config.yaml
d_model: 512
n_head: 8
d_mlp: 1024
norm: "layernorm"
attn_scale: 0.125
parallel_block: false
init_std_qkv: 0.0246
init_std_o: 0.00614
init_std_down: 0.00614
lr: 0.000543
beta1: 0.9
grad_clip: 2.0
Each number is 128 + 32 x the weight over its row's rms, rounded and kept within 0 to 255. Layers, rows and columns count from 0. Numbers have three digits each. The size before them is the row's rms in percent of the matrix's.

# layer 5 MLP up, 1024x512, rms 0.0441, rows 361-497, columns 32-63
104:131151089057113146117154069101159148169105147140151061126135149141164079104099115092104092178157
098:050194106186073110109070124149084118097130145159144068113145102128123167121143120147130084126101
104:092126135145151115180139128076108123123154098170147152199110139169123127136113094071142153120109
094:166082077054111149157154186155105106160146219155148099107176131153130110102089130097145156123086
102:150146170135086122142111098117135084081138146124146206152107133106148119115189121125176073091038
100:098092087126149116200134064090152170097134147157176094149131080126188113176105182103139150139117
097:102115078094147157144173152107072092145130082168155160147153084139107118141106123178162138118127
101:064102122160041104064077116147139075124087158167134134173115095139104145148201151180135121113098
097:165131150081136098134121097100165111209096147155109099152112163113111103133167146122090128132128
099:119147121147101134146059170209073082112114176114091130098144112106102111124087122106143099125184
101:132200141178095146138126120130103117117122100117086116148178100134104139108128147112141150064040
103:101126113165182148085098103135129132177153121205107129109132107171124112153149125147141130054137
107:173136125139109093111101143137087131122158150108178126061141179103157082177168121139143144089153
100:150057110169106097120091089164124117124059173133130102144121127130124160169097108090043151175118
098:141187095138120118088123153118165120087074068094140206141097160156176098153104114121132148139176
089:141116142075114135096120117131147119127147135117172143173130180169181129148135107117154102101119
104:094134062135128139229116154118098168137117169120173166190122142140115089113073145130155089136149
100:115158133120094088102181125094133162136152103154108146151143039101137114073091136103108055145136
102:072117130131053142087088129155120078121173087054066179167118160129117121175107135127097047118073
099:174166132139152110077144129129104122095123118077136149130122195109126101128123103126075084122103
105:102135123163151115065164146132164103127123138131128091081099127104131150102120134067145129093126
105:114087127167102128114146124130150128105142101162089140133145080126117129105061169082126177086080
099:158102052099170121121144125142116153130118181062157111136156154133131149118148061106127116142119
097:132142072113136152103128083112112142108100135114113175154133150091166136155118178130195088112136
092:149157162103112153116147124040132114199192158116111121092160126132131136138097101103118159143076
107:124181160106095118103188156104131108152107129078087039141192148144166128091142173086104115112111
097:110156127134177098155142133172132184107135135100104138144131146130120137140142183160074129125146
107:116202117076143105109110097064126177119220123127101108183130103088132179122116117079092135122100
098:142112149154154147138063080086109108096126138078100102195129136175181074135085138177103226127162
090:161158107160123058148154160136133121100099136086109105079138091110129137145175110054175125111132
098:120146157148175083115096139093137052131114051033139131113155120082166099181174138142133164088162
124:095099090107159160108163132134162111112150163071108171129069110086066089112171195143084085129128
095:117143168132080075111154141110148115184127181152119119139111111147098161152127103161110101095144
096:157133120118173136088119099131096118071151133153124186104084112118139122158156099128147141211107
107:088074080154128075147152132089127129088090139177186134155083105143110139140076124150138120102113
103:140107107163150118176091128190121161086162134116119159079136168118116145190128072104169182109106
107:144094130155115156149056116069141079117157131072085130120071146138112099132086159140148152236121
098:157105112107093102052074110145112165147162155122103134193078101139144117141152153132125115124123
103:062137157119127088083113117112059095121135153148115168133143068140165061098122158110141173107156
112:094199124135179075097157132127120188138111129101118100112140080150159136143120013180135206128156
108:089117181132173119089129110126156092198118134163138118163172137145134141182104119192147163196183
102:104133158093206143150102166118176119115143206118114179183119190101155127134112098133141132142116
095:192136166093100120106127161142145157109186114111166143182100100132118130160156110139152152172105
102:088078085179103118077153081168126089098126171186093124139085157124113187153135139105168129119152
104:143174126182202135164154124131174177097131132115121108116104134090179136065148124062137083164083
106:130131097139130144122175080132104166176099095158107157092121201139173110099090162127175118143132
100:135058074108127148119186111143166074106127125113045124136141150107166169141130093120144108127106
096:098092146130089125113123099163148133125104199128104105166103066153146157174096107124113113080083
102:167120094135108197142147082132197143149095183194097156135116120131178063145156073142153103150128
099:108157125182114095143117143062122132127157161163105070113162151122056125077108138137064177095108
107:158148159125114107089129124190091122125058169135128114113133110117074145129097098129134099140023
103:111101147092144113109166123146123151109194164093139157125086149115121170063221160137125125090166
093:126091101131142111116128196168107098174176100139112156105099124163159180156103133107132128189140
097:104118096121108127156071145139132124120084166109125085109077168093123129163127108136113056131112
099:075125125117167161142124126144160112089133173150143187131116142140127137113107147109149072102143
101:131150126192160184081091135102131143133121171105135153180084167078103163143139149147151140131106
100:136112115080108155165100163095135116152122198166106160142156111121043126104133143088107113119169
096:149148130151103110139175130067178164115074151133083149133137100067104123098137134092124130127092
104:127118085107178121160093114177154140114182156104151115089127117107128124086164155165082125136105
108:161140142107201144142092086173141143109171100068116153143116169115097132122110159163168121115156
110:162123152207118109133115161164118117107181099098123110096099069081101166109096123151120113191191
102:189132106139098189195077128106097066174112150131145184162150136123188119152172121179154126111121
103:102122134192151145183114096122072115115150135145070120081091055159114126107099188127155095147121
096:074108155115133124082073121134074165093124110133222162153112192133141068150153088125162143146150
103:173084132116069124117116110156133140132166187165126148163158083137134113181170127158066110105155
094:128167120048024119090149194096148176107085212113099152141108117109145113170116141132147113137088
088:115200117157180128183107127150115164053159105152140101087143121127123141124095097181120109182098
101:120137154113121115085110130131124159071149123113091105175106104147107121103043081188188142125160
104:115111158110102146123145146109068157155156137139125112088186114124138097147140140171128076119172
100:093129133127123122154169122094156116144091170079114135149165199160129096095116125184125137133133
102:184181109136101081169189131102094088129132140134145138150169151110100090122113119122113168113110
105:174086075127102122086090126183097113109153168112077156124131153112141153108140119128101089122137
099:140164011126135095206205070144123155105097088167079088158224135130137100099114079129151140146120
096:140092165124092162137086129084159089087169117106208160147059122175111106092085116128125075110101
098:145114138134097115137133100133117187083138161157162108145188123165168139111088135114179146226114
100:082145167115101140193091202156095100137155088102142047134142128116172159110131174107115090134078
101:113054120069090127171215107107122063137133154153070150129070180184133104137088099159156122109109
090:150127093172105090128151183095063091135155174157137107148160185139150111144121133057077158099135
105:144155071096112133142130136193155080118082160057090139136144177076137102123183110152126104122087
098:135119164148130153147207174136103193050184085068176107162136104157075128179171145154120154076180
092:149115127131171159134102112169141138196123139102118066112095067148096094089172092120047145084165
109:105129129135107183143136134171130189071178076186153094166098172205147192132166159143087087119140
101:138127162115171065086143105157152148097125151148101134125118115109095119128168121103101105102142
109:125177163123163171121086166164125133163128124145183061088131130104137088189080104196155106138115
095:069163138077159136192140132136122148117151082141163148116146137115156160042127087102085124135142
089:067195124146120162133151085129125107117156152133151151109125160144109150141107145121161159161114
104:144118113174108115108164093076174120169128126150132146208103188145138183113185196082114114154144
097:101095171127165153130141106093156148124138116178154148130063148191099128103134140178168183101093
106:149104093106131134127150101133109054079064079096134154126137172141122118111065127081143073104120
095:160087080141142107181136105137144132101169122105124154113131067165140125113099089159112101192149
102:115077183121136101097164086155142132187175148151100109171133151134140165163141131147162149164122
098:079154191139170091093063120139104100232134163149184137124101118185132125166156124148098127146156
104:161159090161080157147160138159132139117153179191107112116098157077129064121140143062151105079106
099:090129105164097039144104150175109146148114194125116132109070124137164188215110120090147109147142
102:106112134186111166148122099090159173113123083112151127108187074156011160122166132123120133145118
083:158169158154163175100103138195115052129108171136131119154118113136141162107085105110123133067173
097:122128119151127158212157105125225196144098078120081140106085178135069118112082116152219140116118
105:147071065102155140134153109118162155159226091132173170107115125152081176163085148117128122135128
102:137170134143125124135130157116139130111142113065101128160118057093114113128151122130127066106094
091:118105089109196112136184098154135124112144101071081132138099175136144128102104168128174134152100
114:165188067109105139127129156131102115153084109095060105113151163128138181123082088107152148124138
087:133114102071116173096134177066154140124121109117117100108196103105152111148141106202180143152112
105:110113125179133170140099119080121074172183169108105159124118155089138141106142110148091178170156
102:154124089159137120146080081151155110167132194097160170123065095124091186101100157117132169133112
100:222123085146136161133112145157156113098156128107160131086111141117095111130082103149154159138151
097:159166107082161119097104171158152142132125127144114167131108139130180204144094159074129120142125
100:112162138127124147143162189102201150134149132148121089146149120171108169104130144070113092045076
104:114118158137100141119103118114125149101109155176121159102149108097083147131064101075077177101097
095:088058157142107159107165162128175151134147213180092148116143080090145103137145110120151114068066
108:082081149090095093178180151170148255062166125095116122138126059119095144104112081140183158110127
100:106145122115160151092152108153175123163129170170120141131066067163159143111060179066083103119119
106:139160162137129155123105160188128162119135152155196095126112116162173119104131154153079191116171
105:119107121151127168093123147125164141092117095158156145123099125045198144148144154137209117166052
101:058124098150100119141043192178117105139168134149119158189166164121151143123108083120186146047148
098:131162132156149090108096130156120128165128124158110077110182151149129114178088158135100073104155
103:125089105086074126158154198115137141124127157133141114126091129173129139139128061117118128169187
106:157114173184108126088124064094100173134195198100120119142123150139128122120114142123079123092122
102:122171132135038138151132162154120063130143116131140131102139157131062089103226105145094134127113
095:139127094120146147142084148206155179162089118114133167131201099053174053147106140125195146112125
097:150100152129147058117143118121134105098140191124160170067107185118167178087159135165116143090130
103:140158158107080166097145137126101088120105127165083139165118069071122100140094076102155146114154
107:142111112108112128124123191168153139149082140095092092116096121079173108124158172159183156128090
083:111118097060115116101153124159142124083073096103099133114130084100118198120143057138150105124111
073:108172131101099137112194098124204135078134068076133123073182108083144148101157112082128141095149
082:145146124105146108129161084155128178160161149156133135150111149096162149100166089095129120032102
102:107087143125139154115181169139149128144098079103088114167122149106117117075103179118139091147101
101:147161088118162085159150156103171199162142091116121172109097102153154109099101058118098143053156
098:176102159174112162100087131081181119153077147111138204134105145162147157169120105103116133158105
101:110162178132140156141117152144129114182062173183145173111075200126132173119138153165178091163113
106:183106090140088081141150152139130128125159109131176099124083107111167098062095079143139120143016
092:191132080177099145106149099114169126143136105135160127196148088174140050028137096108095147121177
105:186065181111192072128103132150162185110149095176176149109134088101189130123153102094110115147093
104:106102114115076094121178124124145153072172099086105076134200130130054103136115110092074150120108
103:156155142154098156139134125165133108115103114129163146171103180084106089096121115101128133145123
102:125190103053145130162184125140143167178128109131070148098104150101156094116083137161124158124098
091:086137115083148137127131149138137120092107146108142144125158165069139174135161131086165122109100
094:117079184196156142117090126144163060146210131145113104126106178125046073145182159076124084109106
# layer 5 MLP down (transposed), 1024x512, rms 0.0406, rows 361-497, columns 32-63
103:122121137157214097135075144146122113136146130125032173092210181161131120126133104127134103132155
100:119122099135105200071077101115133159099119118157109113112098149138160096091096150151106067184129
105:135160132068116128164122110127139172122165117141140099149132089090155176157126156159105171116206
092:133068155122150124135113139109140143062106133132123204099100172083097161149114177065094187118123
105:094154178167111120154119179102175165149068114119199164112081194121165178067158202115110157147133
101:128104176150166118071133118077159133206151113123089129169131124119139168158075176180142092151183
100:139084068127173085094136175099095101085116124153107104093103139129100134154140149119126163182105
103:197115141121145158113110119126133092110112157151130120142191166167123122161130022141112101132181
096:141137097115124135098112153110199083147099098078135140107128135142099108153099104134112089162126
099:147141099153119134115116148112090142105138174100139211152098147121107034153106118157131099061121
103:132142105166181163169103144168103094084114169125119094098110061129063129113109091106107102144156
102:113098212183191155138138111103138105129081145132171106158112134125157069124100157096143093099151
104:099082123121087149129136146120159141116166120072129154125117200115104099101098140139112158116136
102:122174138120131154160116187091154153120165087079125142084189074107135117136117130181029171139087
099:109108102111098128142134157138120145137147099082044188142141070143121098131173129072128123106135
091:119071119171182126069110135160154120149085072072124101124104168037169106147142084229143121106090
106:111160080101137119153109085141123157131098062091117092186047148173069104141130169168140181149115
101:110136137130158163162133144123115146110169160129152120101157117120142150172165155105132145113180
103:124126078139102166133089125127146119093126138132146150137150160152173121147078100107153077124160
102:105191111151137104122103200212161174157111120127177118136101110112150130118089136115151133127093
104:088125078158184132169051150111160096081078092113162143099165142102147117144133139160141063121172
104:118131088140069130152160118115064103156077122129146116096111149095118185141151168115148107080163
097:137125124168133114117125078144179167142155145128138156104117109190160120177110091214118138173186
102:182134176161127203128125159174114090106135083072113125134152125122159126126127146093147132153123
092:148161080138100083147158156177125159084105120076178165035134146115141093137162103132128170089129
106:174109134107145136121127058115105118133154170120092150122151129117163030175117073132094134081105
101:148127108124177178149130109153129116138123133152123135141150114127181161152137142134124107125150
109:134149178115120102098129116118088127175130109169105103160145102126092107134110152172180080168111
102:146194122116143159196100149126046140136139131107073161089077112085147100099146086124164106126150
092:114137143093113115140168163115104130107089141108168091107135133150149125150173144080101152095167
097:108068096191120120137102096132138108169124139096208114086126161148101172136093135158120164127169
081:106136154142111137120152118101136152134128111149134088120143166116130125162131098112149122111130
098:136134134158124104127154128097137147085085157121137168153151102125133123122133127115187103145107
098:081082105094014119139108147156164110149183156133157097175111151132123155117146142126143121175106
103:158084173194135113121123141163152184156129111111144143170173109128133129139147089150113149122149
104:127112065071066134079127077133179094055119103173127161131154184131083085122147081133104145118165
108:129163128103140140170106146204116097110122136095145104109173170123155129136141175106113155134134
099:133134149091125161103116184125138166121107115125127138128113145175094122088138130139094115158118
103:110141092163158071117132141169085151152174124100142082118112097160055098122147163114130141120161
111:147143090101121101164199133095148185221109126116117079153162111086160138183098094059134156126135
106:175071164125109098120127107166101141135100145108097117106101155167112104111157094080107072092175
102:085114159079092159136136140092143111178193139151093131142118183093139115104118131135169118109130
097:080102113073098144185151115177185124116135087157086165080159149144121180155090120206119095147136
102:116099123137156167146153142125124149124141144078056155104137134097087178139148093079190132137111
103:129116145128141151143079083112125093172126148093128159150119100090096115130155113128195152146154
106:174089055130081113170082074095148104135100143089130147134140118116118125158134095126119129166069
103:131147128061127122120132125109134129158114174144104180166149151145128140216071139118154116188160
096:154154125127139091107102144101170141171125163126168148059132116098083145114104162076099128134132
102:160141083087160147185114146108139171161108129103099116102140107089076149149208129092115087145156
100:126163093173194095100162091190085113092074177156166122138107121100111110162202111131170132177128
107:085135101119088133159135149164130122112148157120162137102112170165151172074096182175146129149083
100:150169112095145186136110142137119091176149148127137163130122123129111167112195141069114114120141
096:089152146129157179096186130171144151139130126086167169100193110091071178136131105178110150176142
096:087161115167126075127088162137064161131143132131123110109175098139119184112171095132159103123135
099:105142108125115052139134176144098057161088155119125137080141109110106151148106114130117110134125
102:109169095073151175148158158103173092176141101148099121167139134122152151099107110178135107133159
104:129116087055128139098086155117135115077118065134186119155138147095139108081131097235144110120129
098:139189102123096162107129080125116155074118107117107122120090098152155079104161072060191152082097
103:117106108141187167107152139095100157141141101134126155127078108064169120094093144147115174051187
105:120093069111172125119109161134124169132138142101138147181067143101074124169080125124133077127139
102:180102089182131156130105100115067088139125139122138108128182065100098124129138125116107160124090
101:124169132139118138111156155089114122124135148120160129132078108080132137114131120122144072125145
101:079134079136106150141098136119112129123130143148071238130101105152102145065081114159146182110204
098:118137199115116106134140106120129161152168127076085131138109124109126097151160119156177143225124
104:142160181117169101159143188138151092160086059084083087166139155119107177154109127168123185132139
096:113179108124066128130143148123105107154152128196175125109161149078133169150159112105142142083084
088:110115173185126087169083134144134164135135167169137153114145146199162118083098114126083119169108
095:122102153116194151102139116087187156140100085103133116158172143151159123134093160162102064150166
105:172090097150132141161091211172133146096155154121181134142090142150168122152108164171123122047122
102:141107119147185140115123109111154165160092122108140138095089104104130152156126096158099148100147
105:095164113154030137115155110099102159142127139054033105095129113153132128119201116106166150136173
102:130179139156127115159081144110177142145090153108160139121127176154191125088116149114115133131111
102:175181132071101168102149131118087107071140084143128161125150112145082106147109091140114149119097
098:103109125119092061128095186126130101115158153156100116172138056096139187173134167093104132120145
102:130201125108091104094137167133095093102137158115072092123173086114136085147168101127096125114104
102:119115142156154140137099137131175104097166185100104067155136128114129176083142113101109134184105
101:117150125128148153132141117110136128112161170113167154104071114161104047156133139096136110152108
093:067143172122134135069122117110084125132129124153105127086107142153047121161207112178130131156170
103:129143081197144110105124153092133157153111098123129111101141098130087069112107059056121158099086
100:109151146128086133150103132133143056173114150156138135168128130139155160123122146109160176160103
086:135143149147142138132095084110107104101112152155196144183045107158143123090085130087134182182147
109:133154075106169052170097186062198180102125111101221119118144158095094126087022128135098174111104
099:121099138077131095138088134182128067098153098179114101169192119149131190130121163093109184090154
106:118141068123106100113101119103096171119179122112220082062188175072130111136137089117108146093070
099:100122079145136126195111135120150182084205117153115108116156056151138100130122148103126100174132
079:096131137123171084159147093132131148074113123089130116120115090099118140130131134092173078105107
105:168149131159124129152167137143080161122162154125138121129081160135120111204164099174116160144100
098:120157097117107147123132109103116117143137171124184120167078108117096153178128122139129107173102
106:107124142089127171113127103095131177150108135145145125173128112161129054112098123097162117134160
097:123108142125107136142104112126169146108046114073109175075104168097108150129127077096158020148121
100:171071089142123130123082109127129106129096139152142162174140109122147101121142123116170107157081
101:090138035068125163173133123177185118080136084167159096156190127114099192094147175112123142130074
103:048123086148113115126096126099133103081059126147166130127101224128132171158176095121130077121187
099:180173142136136144104121117110130088116147160140117173117129113123110121108178165112111146123133
102:156100126082103133107161157114194091059152093107202125126077144116093133151108074078111114161151
089:102129115166108107180132139210138062125140120199142109032097119133143095129155185168058162088127
100:128151064147139150140127097141161152188113109144106114161083204163139075111101138091081136131120
106:150150133138185151144152134147130107074151093084071125128044088083082090104117077101169140096127
105:143123160126107123125124103121113106153149112115163132098137160112148113162121154123104146096142
093:178179117111116065185124163161077124123107109122075135110114183150168170136181121190139145137098
096:142118136132153112142124136164131150109116119105099180132108092084200155108148137154086141107159
089:141186163100130109196108137174193182097129158158139115137148091142143109177074133133098155086153
105:153164147095178086127139185169062086133133134124114148196113064196121106182060105108122159116123
104:126080137130113114123128152172126114149150077106171091164114108147173126157081107053120143158132
101:119107094192111106087137160135190110145101132128096097147164087107104167153107172123120080102133
098:098125098076149119124134091102199147194123183132129069085111161179055144151070109133186123179144
101:062180159136178126098091131121162124099165129161097181103119129175092096174119107123148159085156
104:161159180017155089186061109129152112104107131101102114132112132140123131130148126158095100158083
096:131162084143091102110103118132155107151190121094149144132147109155115131123163093148125149156102
104:146078145119191104115107097135129159107094157160138078172057110085144107129139113107140127156119
102:169145169112130155135168113155100121107116108149111141126133086130120075085136159120156127154067
106:151077102091134129143167108149133064088056148139074130054146078090133136111088111132046168115119
096:133077112151116111104092153220139118070074125126168101123125082223127109133095116114188167127062
102:149178109117110134182120116087103167118100158147171154134087182150138191104102141150116105059135
097:119168121095084120153101176049117146133123194094178134132099160122133081109096147183165132113125
106:153167122104085086162148122081126157090191159099090097106120078150146149199125098078191105113092
109:116110158094152161147129131157098084155164066139092162096136103088078115121140112078146165085127
104:099167085113086073120159190115196138104120124100151100121168113116128082163109098153151146151156
095:110139096092119141138181077156109074124139121103176079113125102071123128059108153092134135139183
098:138107135084123121095144153156089127114096153125125108169121116116072170076190180152166098109096
104:118204172143117108101124149107122158136114127141096120127178072082167105184103098071124127106147
107:150149147094069149159110147081174088146150051102115150102055179130140168120124154103163163149158
093:129149102124123126094142140150128095121150101125135144096103141130170103135178113121151104130120
081:130151087108104117144143131137174134162117114128113123142126148118105067140144148119115147085157
091:100128101107147105137125101181129172137147117100157103123122078116174183076103090088138139144144
102:173152173104168144125139086072133151087157131148162186128186103115057183071136153096115182057115
099:125128140076140061074171064158107100149174132130109079144076126170104135135126108126090134104123
100:113193161106127129110113112131126113110196074107159094091142159154132105124091117188100131084062
103:090075086133135122166110130110104159154174169119104180144186180124103129086095109172161141113158
100:128130104167200137127095120113160140116120154161194125061157156138164186179126093115154115122146
096:159127136157163184097097143117176180083118115149158188096080084124172071152104137131140156175105
105:123124156145147137135190132096147126146119069119162145183165151082106110140141125109093132117172
106:188135105156117134157167117091120123147168102149133155104126116121160176115206140152134144166078
105:103134167129216177079177133182231122101092130088123154086075083125151174208099125151110103179152
104:173113138153081122184153061156104161151139134121151136059127117192110155140136134146116083145140
091:132115159141142140157086129159126130115088152159113074133095164148122074109158160158169182138150
094:141075121115063092151072155130134137102218180149165101134130101117111140057122135040098116130132
# layer 5 MLP gate, 1024x512, rms 0.0445, rows 362-498, columns 32-63
093:115159118143166187159072114102123092101115108107114148153125179129114082121131119150156137120131
107:095142140168152093131125108144111105115153113112110161148052145121025089139081108138051089178182
085:154112102165106188094199127066106101093119141116112148165111144110108134125147166144149143116096
096:129170128160098095198085096105180141117151194068098184166110139142094156113119120145054171012151
101:110139184101103148175135114108158096095132140106113207190052137116086115075096052130102185087090
093:144107101113145148132144125173161131143147143085121093059110120109105085164134104111099168109139
107:085120139204073129076096108101176098140134152153128147142121154104098099089154182056094099124137
097:079193148106115131142175157058135116156111160153088113117113177139076127133143091023063113159155
095:135068115130100133110192111139142112180178103072149104163104129100114153162138109123119113086093
096:081108133121141182167129129094117077180094126178107169144089123149173129101136052128119129058177
101:186133163135135139128065116122136162120163112085078101110131110145112144137070102162097182084205
108:087116123118126061111154078142072131102120124165164113068066128145193116162101108139146116180183
111:117168129143137156078149079088125108177067161131114163191062142140091090188092067096179082060113
107:142143118109114150094086082111192144138112131132138146160124103168085108099112140160068169122086
087:160109086127152119097199128153122143164134131136078062094080090162108112157104146185141130153117
109:131155138186080067154178133162170118153062137169099086096118137154124169113133090124119103124107
099:088119147102135090160103129083121152125099102141106131137095108146155125160121130143186114135143
106:088104133164119110119181116133179146067086097133159128096155116103118115097127114125168122165136
100:115098098101120107118199116117133112125194064146180215171111131138082158114162131154155070075141
104:155115148116186125107162092103112132120078158158173149164104120139116164071138153151102132071127
106:101132162157096119109148115116105088079128153151139123147180092137136160111120057159166154081136
096:143093121061161138174110130094067101132129104096163123126144173157121165123142077094127084114119
093:109097161074136114189163109128088129108107171116120120110086175104100133074189112133117158152086
084:113195076164126066177080168161154122133113182174126144176141141135126177113125114070135143150140
105:160141086154134149105145116160174136139161083128138126124124082129138107119142151077129133153085
086:143101066143101073170124118167172140116162131094156155109137092142190140145146109136157073100114
110:100139192150093172153101086173166126145074125171085135130105102146100137120149092131140115125100
103:133092082099139158096157100086218136074100085129124142158126119098106147120135114116135110103131
086:135179186135096172120147113054119205147084145150141112089105142130101127107175112129070103087163
090:143138131142143096136151113113091136168096159160128123104110103159057194117119103100178113131145
113:096130092112128100080124118122124083170148167130126186125073071114147107110163144127132072146148
087:140133093114138185141125064137088076148071071113096129066178177102152148138117130074089177146112
101:106107146135155043133182079088160152170113079141136162200109112138113098075134123126120209152192
102:085129121107101095071110143128182103112145109136087145137129141219143170111138083109119138200160
095:159173101158105125150130119168120125094060162182105105157141061129096132144094129117118094171156
116:105074116134137091146058151171175117144107137141172182068129184173145114179089107091166115115126
100:118099110113109073153129118133102136104059076105088083102099139166087147111137127125110152152055
098:135089118086158153090131082069121142106112128053123163130111172088155101167126098166139114106131
116:101094125124153083126113087108168170116111132128159122140068120122126133158113063106165156126160
111:141170178125096203107135111101142060135169121105139137158094100116131197157110134083096112150129
110:103120125156107151142148121093154176141103066115162137182097130115202094059131081121147154137151
099:105149110142112173100129138147106145079121126134160181117110095098131177113140109171115152106101
107:118182168065141070096175125179120094137158082085091096120158117136096129156132143143082084173137
104:160089113134224120183106130092113159119121128080137138146130108121122093142108003138161136147107
106:140122138116132148091160115175139182096120072086181154112131115132154117127107136104119135145199
102:149100095145057127134113178124198149107118168147150082167193096130180120106160062118169161135090
100:153165110128129142145161136097140145092134166185124029164168116125170098120159085160136120166093
107:130135198096157119136132104098138186135127086059185175120086108159051115082104161153080124160158
104:183143138137183068083181065141136110116160132071123122161068196134113109166126118029158112106109
103:166119102158182125039165119126103086141120058107103115154155128140148135147188151136145129076110
110:060173117115096132123108123083127093062115134090115144121118163062146114083152192120164142183174
095:123128156129145159189154079156132104175164106133204181188131127126167050127153092151111122126189
096:122173111107148194175161105085131110109128146096098152142151126080117086134164104169109136134094
097:142146125126107104188105140136126177118114114079137134067140090120119091104160129141072124093083
103:121125119160180126070121157121117165121160157160159111145115084128116144161106128143124107163125
097:125100154068114064097160151084194087135164157141112176159132161110035067122081101121133124161105
090:165089138121156140105120129175119155096086136115138142060089091101212088114128058114176190106113
112:131140158145142148080139169105137106102155110099150092074167157117107105109110156134087086126115
105:098174104105187132127082097106116090125154177132127136118095165178096216127137170073140091153179
115:149143082145149172110161081097143103125120169127107154115173066128113141163081029167143127162107
102:144132085131131119133206135101162110118129111141101155160058140052083078126134133134116114109101
102:146157190153169115119071092125178089114080168159145145077071098140157072183147086128158057126136
088:184182144141148169163084172083183152108103120130112119069154134095188169169093111142077193165160
102:116026136144099155119148118121088073104149174131104111132111147119068175174133149115151108094226
089:109131184132112133107098104128100146140165205114112116120132024179144172157114110071126150124122
080:059152187167131160155152144145104082132160108154156156098146152151054105172108127096159045160077
100:088146118109115083130135103127123150095142115096099149169134143094104101116170123084084118134092
112:117115135152093137179117102079077144131118102115137153103144147106107042115123151094124219144153
096:165107094151101126157107086105096141076071110144132190197149121097117178085063153092132061104089
100:126136167042123076109102092120103190140089143120149112099079053163184112105159078103154093086150
119:081153144100137103109138094123115123140112090128109158155167134114104107086134162098163171078074
107:128148114119103131154196155073128113094140065097160141188092127097127128140132121121133099144117
092:066116097100124131077115169107124125143116091096112168176140087094162095087171113107104108118211
085:134099104130165203158129145099113150132124154123125131148092139112185142139121103153167108155112
092:096136137085101099143118168120120131088146148115083115132133107087148118145122101146071153133102
098:133110119186145140126119061128128118154154122192135155098159126116097162128108146130105145140105
113:045153148099144160141119104109090131116101132117145150098138134141120122156160154122166146146145
103:137139107118084123164138137110092124117046163115168142128144125123120099069210142089087137132111
089:088133179185124138163148122135143157127108068126163095104136104159130111114107095098197110116114
099:153090080078139129153169068147100139129135153121062090107159163120100173165174115101123145086106
108:160109196158186103181142141110142118096127143133158101101113170142129096131100169071084161133123
101:067117177133151100146124131163113133163096057114154131166093098206168064144143126133148079116128
102:059182139125060104111130183127081070155073119158078178143141141067129143085099123094137153079129
090:103133117210125163161157133185165042105135099124173139133122094107148092098151093174016189135118
077:109125124062165180100131129133145113149072182108155173140074127111145117142102152129097148144110
106:035112131120136150106148106143125128099111182127125134177078115155104159185092063121187143129102
104:145140102176141097139117118093148120074186107106143124099119101112131116146114121170110161132107
105:051126095139124143149143171180168130171133145145152134166120050091079078117112096132088153144155
098:156130153152123146121161081083153160097166199116092140133146132170129131120141127169092138109136
098:155168159142149145153101104118060161138135113146131131092187142164152143142158132164175106088139
102:157137117122132161111146169134163120144102117133093190111099099120146113118084172144157118182114
112:126097150085113147154139089131117101092114148191117130114182163132091153114075145093124144138116
089:110131131073140167108141120065192158132100067077108125065127169087086150145162085128109133109124
102:090123184156072098091084115103134107083096099142176163130102069111099187107184117102151109121128
082:103137120152140144114134167095112146140142163149101182108107141135108081136096144162182104142145
095:116132120129087117158218124096091117083132086134161061114178110122111128096119061133120121149135
108:178108140161075143113096080077104127171122163123068064138146135151060124211104119148104144120152
104:071116154161135120098116123122139133099089159147132152152108085073165156085067127099090148147100
078:106110177125117085118118094089087200107138137096117168128107105139030088050201060112118087138095
118:094167107164109119130173070128116077095114213163129132134168124148104115072153127144099180134089
078:123135137145141131154135108108122191129180122166212106132166127194136122177151179166131148140160
108:149148134175105152141111089125140093164065154141148154137071118129126101138159149095090171076124
106:119104153133142118182091149173175162129111075117090157172121091137146126135146098159161116178154
098:097153060092118146141093100143120182067092097127176181074172197099182096145126124101100163136202
093:122127142114167168140159155111104130077176162130182144122144131145122154152114076119138169096139
103:152126111102118085084142148119127131103106142205117143144104105120109167158150084046053139165078
106:063162166088122086147156119134133071125114138153128150130134104140092191092113161136133099129157
093:150134150112119121141134105150139174062171178184132145154134076165130109112106083130119090144149
110:168090159170146083142124076049113169079117151141196064093075161137124164130132060117112151143129
097:134102120190108080140143108219153053110088110142123091134099084159095101156136141115132111172101
101:092149107131129134120090120092139117179148185142086183166088157090060135128083115031128080118186
104:072096120095116139110135097075103086148126166069070137093100095117139111112156113158117153140133
105:150159211074134100031131113157152146163145123128165116157106155184160160086123100183074134112158
115:104134168169152105137106119123109110133130161188101111111135124156127128109055086083062124088127
096:163173106128110141080188164112120154155124123153134128092144149101028154134088094031081157118065
108:118154119139086049107035141128148120084098128137154105164216134138178160124140118098131107101101
100:215101068093136137132131125127169142135080151146128120120102170157126068108154119160161115106170
084:156130121109161118107191130079107136188141130148140096131100143167097094123147124091100079144090
094:137139139173163157140094118122173158181132133172122087210142127174092093112139137118099191124124
109:140113097111123191127115112179114148153149117093081155182163089059119164149091130101088109171106
108:129191118068116155125136124112175157145097154134124102103170097142087186083198098140087115063120
087:153121119142154139128152133141134132120127120035128123142135141111136020082134108112147139125086
085:166136131097122086160101127144094138191109111055125113135089155117095062083144087126137106109124
090:093196137126079131078138108119128148098074091062147120091143109103101107119196128096134148151124
102:162125099130115134150114133107153127117108125170098146148120169074089099120129128105096125142092
102:184144109101166115138073075105089189192138150137082139132090126123069145135138005121086132125158
100:154097135190136124056118098072116068077120163148114191150103162160136130149103151103103080178181
100:051153169147127106119071143140169074113101121117077073102087122109160086077100154111108149116092
104:122130114180162063163146091151142112132143102092149199133109109101140221125110087187166116133140
094:051131112145054129127110159107172128083133095105167159105124088118110056075176118152124125157167
108:157144162105175112128126110104182146102092154087138121119078113146120121128069101135132149110124
102:101070147060138100085088097137153079117170114097124124178156087059094082099174119139109150068092
095:132154077100119168115124134146148125119133164135127081101153196119138120135129116174075120193171
115:129126090093096105140109151089121147150103106092139073128148137153168109099167083145081178154122
076:133160148078132162117136188120159126127142131122127111072162162114116102182135121115160119153161
087:123141108165145158111183100152143197097119102160086112186194145081120150118101086091095166153103
104:164086212128106087042175140079187141125174119130091157141086141134144113125142106122123133196104